config = dict(
    num_hidden_layers=16,
    hidden_size=320,
    num_attention_heads=8,
    num_key_value_heads=8,
    head_dim=32,
    intermediate_size=1920,
    vocab_size=8192,
    hidden_act='tanh_gelu',
    norm='layernorm',
    norm_place='pre',
    norm_eps=1e-06,
    positions='learned',
    qk_norm=False,
    attn_scale=0.177,
    bias='all',
    tie_word_embeddings=True,
    parallel_block=False,
    extras=['capped logits'],
    init='normal',
    init_std_qkv=0.025,
    init_std_o=0.00441,
    init_std_up=0.025,
    init_std_down=0.00441,
    optimizer='soap_variant',
    learning_rate=0.00283,
    lr_mult_qkv=0.5,
    beta1=0.95,
    beta2=0.99,
    lr_head=0.012,
    max_grad_norm=1.0,
    warmup_steps=200,
    schedule='cos',
    final_lr_fraction=0.03,
    batch_tokens=[65536, 131072, 262144],
    max_seq_len=384,
    doc_mask=True,
    train_tokens=501900000,
    max_steps=3983,
    dataset='wikipedia_en',
)
Each number is 128 + 24 x the weight over its row's rms, rounded and kept within 0 to 255. Layers, rows and columns count from 0. The size above them is the row's rms in percent of the matrix's.

# layer 9 MLP up, 1920x320, rms 0.104, rows 1358-1361, columns 160-319
size [ 99  99  96 114]
[[122  89 137 139 164 155 129 169 171 121  94 134 127 122 140 103  83 103 135 103  79 128 140 115 107  98 123 134 149 105 122  97 140 119 116  96  94 151  97 112  99 117 107 129  93 113  84 141 150 121 157 149 131 127 127 163 174 142  69 173 103 133 130 117 149 134 120 141  92 134 139  55 111 121  97 130 105 121 176 120 128 115 135 135 127 112 113 110  80 126 102 138 124 115 115 128 149 127 158 109 105 138 158 111 119 130 137 127 209 148 102 103 137 132 112 152 158 187 172 126 167 113  94  78 130 135 159 110 141 132 151  93 113 146 149 155 132 121 150 137 109 158  74 180 127 138 135 162 130  95 147 159 134 145 125 131  77  94 123 131]
 [139 142 135 123 134 144  97  64 124 106 118 127 144 156 136 104 131 129 134 118 167 169 152 146 120 154  78 151 139 116 125  84 118 109 149 121 174 140 176 132 135 135  82 121 184  93 176 164 147 151 138 142  94 119  98 121 121 135 117 121 145 144 110 163 121  78 120 149 166 152  88 148 139 111 119 116  96 108 113 109 125  88 112 132  96 125 136 127 145 102 139 153  98 105 128  82 117 112  94 134 123  97 132 121 114 113 124 101 125 106 139 121 102 129 112 125 113 122 160 169 117 113 105 112 141 126 127 108 144 144 150 153 155 161 134 101 120 122 132 123  63 115 146 118 139 136 120 135 152 122 140  91  87 121 132 138 143 128 130 123]
 [104  96 146 142 136 132 117 128 104  97 101 125 120 148 135 127 148 204 121 129 114 155 140 130 159 134 138 118 145 138 124  97 115 116 111 103 115 105  94 105 156 133  74  80 134 105 145 181 143 115 108 127  91 100 165 121 175 123 110 138 148  75 105 149 113 122 188 154  87 135 127 125 132 166 101 159 145 139 127 106 161 137 109 117 113  90 117 157 138 121  94 118 136  93 105 136 110  85 106 137 142 142 116 115 142 125 135 117 137 112 162 140  99 155 149 112  87 120 167 126 127  89 127 162 139 115 130 131 158 115 151 139 139 144  91 155 110 115 140 145 107 136 129 121 151 142 124 183  79 147 139  99 133 142 149 107 129  61 136 116]
 [122 161 162 123 112 139 150 137 127 100 136 118 115 144 154 134 134 167  84 131 163 166  83 111 151 169 117  99 127 125  81 125 139  99 117 127 129 118 138 139  94 134 136 180 107 151 120 128 162 111 119 150 145 106 101 151 147 138 132 167 137 122 132 133 146 168 141 121 120 126 138 140 140 125 131 126 114 124 134 200 100 163  82 117 103 133 112 117 112 100 163 107 154 152 100 159 108 132  76  91 110 117  89  93 100 132  78 116 138 126 116  89 111 130  95 140 131 124 166 118  96 107 146 140 156 128 159 170 172 119 135 155  57 103 166 110 142 106 186 149 123 142  82  95 168 107 124 105 128 149 118  76 141  89 163 115 149 133 141 137]]
# layer 9 MLP down (transposed), 1920x320, rms 0.109, rows 1358-1361, columns 160-319
size [103 101  99  85]
[[116 171 169 158 145 110 100 102 151 148 161 127 122 181 133 140 168 149 137 115 162 117 146 140 132 156 148 110  89 122 124 137 151 143 131 118 116 137 109 170 122  89 159 136 123 145 130  91 132  99 122  89 104 132 104 125 135  78 102 113  89 149  87  95 153 146 153 166  95 148 137 121 165 103 144 173 156 146 134 143 112 134 113  84 105 115 127 117 121 161 165 110 114 122 173 125 150 113 141 133 130 117 129 153 129  84 130 131 123  72 127 101 156 104 109 179 151 100 175 140 117 142 108 136 123 149  95 111  92 151  96 121 140 124 119 113 144 173 128 124 138 157  94 120 135 154 133 117 102 125 105 111 150 116  80 138 112 136 106 127]
 [153 149 174 112 137 129  90 114 145 124 161 140 143 149 141 129 156 102 124 179  92  82 102 151 127 109 149 141 118 123 122 181  97 156 112 141 163 107 123  95 135 122 178 137  70 102  92 111 138 167 148 152 139 146 144 144  85 115 132 108 110 123 129 102 143 148 121 108 143 110 121 127 110 175 141 123  85 148 133 111 113 133 153 111 139 147 112 143 161 152 148 159  85 144 136 139 130 134 155 130 107 130  89 109 140  99 127 148 138 107 160 118 152 121 136 124  99 152 123 131 134 130 114 113 132 149 188 116 121 117 130 114 146 122 174 128 151 140 142 120  86 108  89  99 117  73 131 107 195 147 144 184 147 147  75  90 123 125 132 122]
 [142 116 143 188 136 138 110 148 156 134 114 100 156 186 150 148  96  56  78  96 132 162 117 140 114 129  94 112 129 154 106 135 167 156 133 113 116 128 120 142 157 133  98  79 187 109 120 144 111 104 118 170 143 124 128 130 154 124 148 104 117 115 129 108 115 150 108  96 146 145  68 109 151 105 116 105 144 130 138 100 156 130  99  90 148 111 106 104 226 105 138 114 164 108 155 116 130 148 128 123 161 148  96  81 115 110 138  67 102 161 130  98 130 145 124 119 155  97 159 146 113 149 117 125 147 112 129 109 165 167 155 101 150 118 166 164 157 172 124 117 122 139 119 141 111 112  91 125  80 115 143 125 106 131 161 127 115 109 154 140]
 [113 141 119 108 138 112 156 175 131 141 142  92 147  93 183  99 137  77  89 136 113 108 153 102 137  97 148 143  96 153 124 124 130 141  97  94 109 132 106 144 116  94 130 130 145 130 118 128 131 177 133 112 109 160 119 136 129 114 118 160 148 145 122 140 127 111 148 112 128 122 146 148 140 107 146 122 155 112 112 163 139 141 107 120  81 121 112 178 142 103 147 151 132 119 125 165 145 111 133 173 121 120  90 127 125 117 119 129 152 124 105 122 147 129 134 127 150 143 109  97 184 134 105 113 138 132 115 105 125 143 163 108 125 145 123 129 138 144 229  78 142 156 123 112 110 135 176 134 105 110 208  10 144 169 124 118 143 123 123 105]]